Part of a small language model's weights: MLP 768 tanh GELU.
Each number is 500 + 50 x the weight over the matrix's rms, rounded and kept within 0 to 999. Layers, rows and columns count from 0. Numbers have three digits each.

# layer 2 attention output (transposed), 384x384, rms 0.0439, rows 324-357, columns 0-95
476540522466479421507530511479535471453541502497507564492498548493468522500561491446465544529595495519448561536455448486517474557498567484494515453478504467462475495540535519498534394469642537461449444467525472449496481548508527464608488511500460481535504504434599543527498499467433584552
390545442469538484531521550455508488535594396528450540497627439496521484561511444494577435549531444511596545513438502536451498511522586540488565419500456481497472477438526475471459489451530492472504540488443441489474474462510415488462469493525558492446457441476525475468412476445492486542
436500498485449551547556503504494492550432469549463512477485430528526435431455493476481550496510451481571524486506595560556501520469509548566537497415447416449471560480520607494470510445451516505452467534498462470561539482467594441538542470558518530426469458483512485529512473336588553491
484527586516530448580476509519492502486520584504481475499476465460522559489490496522494464512560485451447508484501485498448556405515602562503565528471465455556523545407479606511436484583497404465474494446625507508526496498546546527482474439508541507422522464478449446493504589573534502523
492567464494488424500527527423492458497603495493473442544568539522525473466429556522440528423473502416536458448505511433452477449481574490461444475467464510479538593501529496498491480515493587580533466505526548456505499638474423562464530508516437524488525524536562502544489408517527385488
534511553429528423529408460488539542536476579543491601481486553514454440459562498526547494543541514547536506551530641456472471499495455455462458662549429517541513499431408545525541529483536404477529487524599512437518546556499559505444526489518570479447559495578471537497590446443432523522
497473535553479585537545470480499432485514479491589467555457575495442549466457447471545433522535553532512587506484475583506486475536475547524430474517493474505491479516516472421495469504491549448487506476516500504562479493563561547569512560530526517459516522470485528508534491534509438611
578423504396475504615512476506457553562510491500463538474511486416526510488507541474461447424609457566511530503468535516515465477476508524424551536478547499471495520478517531471487544565585408459402470471423545528395522512501487500532547514522560524473473447440539507553591532518548456551
488544538528559467515462517570484521478483552488534530512527479488485463519493581478460525446468442402459559445434464531490552581435474473509504564424436466469537496552525455543459478504381590479424560497515543534531397408452456560551534528502539491529436456464522542554432529477484523491
520506597546528458521589459522412570504461562563502457447526528559464467462537493481481525545469515531530528503502469525544491501521577543547526465570456502435566483462415538460455452407494485531583464500475390545490473515448486503475532509467502485431518544478533522531464532516441516488
455555438525495523488510513533508495480501427423518615532470512510470472550522552464503609533434525571442425454421475567458450569422526524632528470532470525502525436495524429501477538512513501487495613490481456571532562398536447463527523386477585524513536494511542487514494488474461504455
529466385487551472611462482532497498471487525502578401526488490492515465539477489517601451534475552560584534501490501525550507478520521462454502525465437526524442541527517523483468470530505454478564527474539524476514574511487523538441495444487535469517463494532496464456576495539456485431
546508424477544496541573470465488480492485444578489530517521594553513554497571527504517429536482511533474488489509518539539559455466470473534484484562548424495430495442556512473499462571507506445548461511527448450529524566544445508512452539511414415430558494410462462387459478570443488583
536501461472514497500562455572444577480507496469445527516481530539460505520477530555511447618496504461540527500449582536457468607547570558572482508539505510452552493490582550505502491545475523549431495494520483491436514575491438553490465463584517488560441439555485533462498476484503482505
551491501517467440469432510559569462604498475432564463495552473523484449519438549487476569467486513529442473501454511531443506540443475507559459554473468514553451460475466519531516515455496508483424477544513527554455568588485524401525512462445493516443486498483525536555492473442445596559
508426527508488527536465467488541478471447445459541469476531471475432485504483493435585609624491468565423564511440443468622563467480517483509564544607509529489533515527499556626462524507457487484574414527466531447462540485436470547478433476501535542461517446529484500494443546541478450451
501422503525447501468452499485620512481554496512485416574436480482529529444429528520524485416534564440539500509544422475537508566627569486520428523522468552513492553515492460533526467470537507530513548584505505544517562408499539460481479484434451443505479503510487528605541547454426473472
530570511567526594523572481548404459505483589529536494477421520504485444464467527470531484502502527505433564533478510506482558459526487474537473410499494518491504546500575548464459402483499515435420472643494535427489491556526480449393507526512521536428523517529513421562457673423488545440
470537546477392494459538458428509404425371538536475496459444456476501560549470536445482471459557493512493530543478445486518570497444522436569485485612515501576462486503469554428452506501504470426519537486535569489497514534486516505505522544531503510503470556623546542571528493541517485484
525540451445516474551400462438525506493473536560463475572522461489520525514532466566481479512511537462546578494604618441460540535435617484538468499489531555592474395504522531572478431468464529411473524468449548530468478555491453435494469563455483477534457498432541467481482466480552476516
501416486585502404549504496458487419487584518550479459478502426568518520464438542457424516509482537541495476553550479455507494528456540454481428529583454464532523432496449541599536600491546451506490454540506375463470494520530517540524490440465528475508501615526500471533490404562461491531
463476563455501540492484587522485505503512519485457525531454520536560459465486509524461577484613535517541516472437583428520521547453552368446470455505554551489438529532469597578562518612507487434456447470494461543421499582562589521475598468519469513450443472400534551532482539482519498454
569456482514526465458490595514457499573519441482482503536557459483519531550561439479582448569465424391532547538489577507535529532502495495525546493506461492439585520501515466394381518500466491498506520589463537473551519515492474480503453507592520437511471548469466439504459455522539482446
510497495560526509538523448484505523521445381514511507494533564569497437514501562520520465583559461532544450460444491556483586472501468446524502572453493464502557452513444442423415431457421542416452485489488497528475541531464509515500531507553507468484493542485508589504503570487560482463
495515413484530526550556434537560425481522458511510565540505519504456547545544482435517488485562465486420507524552508481464559514570486434547514547484467512462612487495517451543573539445456524451460546488489568486351486553516525442549559449465394480491502488471499550551458429472499567497
459512549476477435576548514420460479547482470544494506512554522490548446491502446589528440547455527533459539517504531492525479431475609529494523579472473506445454561556455483475529533473524461477486517478427476522581485480514494525541501485540496489554530444443439448530418432539533519521
443566539527441508486486582436516483572466543527526435609449446484499464537490545475492433498520510517481504482485532461455416558523547460486400463442465455387494514445501487585534548459511493481578457515515481458509527480475457452533492441568458503565460570550528567409560553483463487498
420502531549437534476468476503531487643583549519521443485460479589539505450459445533545502466509523559495462490487462563521511424573536504519439515510558510485502550503494458455535434541487517530486496480474526616547518513472504477452490563529542542454552495513460530498501550444513456450
510493546479492489522556602518551469536467501405491502443520484465504505470560573552558505499523509468526507531567497612446515494511536545512488524486539479560511455517533547517461491514576445545498443521525422492488460492548521510502499528447446443564472444535446614473526486503474484457
515550519497517522513539422510516563538464547508495388538436426544492516484403405539485497460569483499474484451433605415578467453520522482530508511577510527506492538512482476484475494516438581498457547464557468520456454568524446474482510567512444499459557458459538531475472492476474475472
516507539526486454502559531564474455456409475499535492472475464616446532537595478461468511579480475486360517453396456567472472523580520592502480547496431509493449551415531454526478491528575462594477490528562566532517584518444459516499508574497420401532456520510471529567513500472477449651
510446504500507513486468566551498457422565497566542480442484501506461527458585494514605490493442653610417519482483447437520508522516531492522425415446519516522455495496519495525488510541524526540512534437504482550433469391551529510532499466501464460400540503404502622523535486560571459481
583438498556501429421519461521521440572449501507515498554559425529505486453425460537558453531506534508509456562521478432467544546483456526516533529457458545509420501538465411435450458576510566536515552525519553528454549545574510471504559525448503474544483532488402508516483572528451559519
479452479471455511534592537553540430489392510470493523498517518455531494587499418478460393517554475472447594489466515464405426544534518450487451464467471542507577491514482500492507472461476514552505607538575460474552472562474503483480531506485494524463417519528456493458544463546547474525
# layer 2 attention value, 384x384, rms 0.0355, rows 325-358, columns 0-95
585403566486476441459484442501494500489442589549520424555353497470465522424469596484461535516416549532442476483537526485526499530407481523500451517520542527453573520528422535542526464496484446490465496528536518521547534456554496500562585493503493473568452512498518521465560575575509526442
583552534481530493468460506510530441548541510532468507454496533535489517631560552496535466500465503417435491541559453490496528472490459479479463493600527491497516502538446447470481552470553463577515549496533524553409431481495361584449509504486532494617508534473439575456524476590418480538
523510425428475485417454546479588466524484499506517554496536520489457473465490518526469561581413530482553489491495493564525410584522479462452466498537521529521450516612471394546534513432580527540480476571446526517495464444453479449466586534564470495623467479491464547440486421493442483499
478459614475470497472427452526413503449437458472468482477344507536457510485602519472566484548469500555530473542552452604459494543574460490467486523568455528542506434492520464478504547499483433420432508477493444520565501414500521444567399494465524496591516535516449615552471523536468558474
444488497562497517489519559512396428453571455485488401491518467574514564477439477465444529447486486471519483486469447572466520515516495487567562443450560450432502513497541465503433502547508511517508441502476553515495499456521491516568495491546467545580474480453508440443464531530548422479
488497461449495430503493516512508518522572501459408479418539502478513458561534579534448536475519454499488438441502493468491508481494537434469528507535521478465497468418451523554541524581514491537525571482547536546452556481457434488445498480492521504497473564481489506442469580461511596436
443491498561570533503497505479475502409479507473547478473515526526453520517445488549510536572452559433513468556533469499485499551493459466588471492511466453533462435476540484521512465465394563504612527573487463477552546506551527517459482459540406479463501497512441494535485433522541501437
440485495497509533468551476448488457544525486531413538534425563513488542560495437476543449571495519606554479573577557516515447468551551518476461475531559494471508527512553540476594462556581483474583502499499484504434568538517517473459465540516484516441544469491478570485572518527578488522
506440436463445535458411497473523368462523466410440554563464363477523521538493397556536490465550515461416454463520485483461474495461470442445468512462516521553445524575604455576617495552504534383452523443534535434449496468544442516515488415517471548540421440511510486451487456477554507474
466524505464484514460483499531541479571555541576454414434550521476550523478441493566533433456528481411535605553627533520528526440534544511406499476492560528528458539524555554510559564442479505492478391569531552490479515564454501508503467558494397529528506519561490515471489559514582586572
508479589547436477412521537473504517459455484458454551398461486463539544403472504520369477530510480473451496495507467453509414550472481531531477442553490463436553486486525520482485539432501547492444454534443486489460457552524499506545523543571514547470488544444481507503453585479515507553
508454555604500547445448553575490534404501610477526451490520497448472435505471450517479569455478487478572462575497473477482464474491549523494528502455462540467513548520424487494457521490466518509477463465419546527478559440511522482430567431519525505519459537558524502668539545463566471420
443532512497464507564430565473585470446479532486477509462517591448513501461477505502468500403482502554500446496543487430519537449457416483409582504479495508522559474417470462442549517447525423502557583518489522542518476441479528486494559522457547492437501543438497556549527483549533494505
479543471455483542533555526466448504422548491541492546527471566470547499430579463531541457507522513479565525511514453484568452450528598476433537472488536470486520522437526454466460469490445492507526542413448485430498460456524503543538563531518521500571557519552469467420497587536567463468
556601457540432478411488499472440512484521539461517493486479478553521496453509475515487450421508511412551444500554564484453429528572516503494397423426511535527478460446481491450503481503517512492462567539556429546486476438473486501512554534565523505525436556422559490514556459504546545548
503572504443535478469498462564454508441497545431491521456561550498471460563531471389484482622553504594502498459483508505504506452413526483499558511540506480454465413481521538480445530576479450473553497483455536498464449596454536523512496630554504593473497501477512500426515409556597464600
525477457506460499578501501477538558494526448426446467535534483468465558485542509455492546459492460452513444538524499454546468496503498506478499554543494508543470423456489432527534537522575555574539520373561432517481502426505567506567503497419460433546495521517480517441481369584549366536
520484526507556515536481515569528545537572463512524464525489560525488437537456451604480529540427527456489470486573533432525521534547511544506540514441568443439548483493545481492569533543560543576499527520436438584513470458545414457492449455450473431472524474394433517410568480438481508459
473491499596484560518531512545513570472517554461431487413427523489476495529488528500491502525501472506449467455450429517572448500566426538508515506518450478405549576480465505445568562556492477562494491521578442507510530470546472531491534428473451541462510487486508551528532536563436502525
530551470381485508433469451557489574511463439483519547539434555446468499520462527509550483547538478500528613453438520535536491468481475494456596477458473512480503531554506487442474390540506483542486538487564566463505531414434451517516519547552466556452533413508486471512508572445547509458
502545478562441464524483424498452507415493505525479443446463495525437554442491566461458453534399461514527476562519477517508464438549483583533506528539421438477525490530614432425425467467526488570557450507534495471579509506422499488579496496491490431530475491547440472442531471492550454546
455572564424483508543506368477523536484502587491509500486396517480440475437480513492437575457508542535482430474505463530452414459518475531479539576472522477535444460491556528618528491537508495520526578382467513518516463433552451519492585489477478606477520537459561578496499558430450430550
479526465490404490495483549504484499506532556458452519501475455444537588490497463499502454435500544461440482420520545566555426519552472531568506423501421532527462518535556516500598573489480520578505500521462554522503363471521506481452448536508526520579501536515522388480540500469476486500
533511600487529579455419518476435577486500508495414485461525470507572506472463509583509500547416491471538453477425460491480455495458566567559447402532497538552495540521505463477418500561518479486501468536451413516626493433544465538488490484453595513519538523494513489449483567434474459538
518469451525516513358469511542513506504497527466583437478542519443440532471457558468457574462532454534546472482516493538508480598476399433483493458516441477486526471399513590511513512549532498534555509513562506476389568522501555517488498531487541572466459549546603556425548572443467498450
497428457413535423554597390548574449437506459452507506484530550563557541489494503470562561486453498485499533510492499495559502451425511463532536485525455521537491545539500496424486422583438499574461520513484568546518459491506555468486504568454561475450533523499490459552489526518517534503
558514436510591484531592461453525543458462427477484491482539550399443536476524517414467487526490455451550465494560552385474505502473442487462540460477516494550483467535523568576496570531543415434527539507535409456542464534537573523547568498475490461551463531488516420508543448562483577504
469517458529476503564476456536460574435496441577514475584544506516510473466438426375498471499493540585492491548501537463508509429546492416502458496536454484445489484483472546492475543510434526445468513495476561496576466519475501492568490587547518506482476530480599445506451509468502500480
442456525479447545559470570497534435484415451460496584465499520530483502559565509497449513532461566514493506513594408559457535462474502478467469493443537446521533417387533516478526514469505502529584476499486491444566451435476515588556488495482552449562448543509432484549505464478462513455
477514484497474435552468560448509525518594578487435454550515550411506480444443453528517497450526555517585529541628514524524552508423439433519519411550624532540521491545457567470580459514500533473538549540471535478466479478555515452495503511525606579421509477474468478446462492538497537386
546569514471476480445546499517501483574460483550474511499511483529546518532445477536406564515566393378539533524521481550494465448491439460499602543542509433429527479538454478495507472522521517466523490564456484457530563542438540516489526468489540505588473514612509402485499514385433490491
451618487468530558595441565523459537481504522437480465472421548529499512538558533442498504456534451541478528457541488541562522451496511471450521474535505465532572511467513511444479509467413470471525402566447442489568450533437465470522447513529450520387536529530597438441479434498515472451
470511516435572535480474480496454555523537474494510484511485471547512459422465547495499592460481502483518446524529464538543566457461465540536532536526525484480449490497498460530489575579529453449514444480486459480518555465462450492488478522540503455510575507451558559556436460412512597443
508547532510503492413453519472485493485482532540500536572402557413504470518567594440553539532514495521407471448507466462576531542465453523493569446473445497465518457493484484487473523556532488505448514426545550559477592499522543545494553497451566585393470451499519481542548443504519529550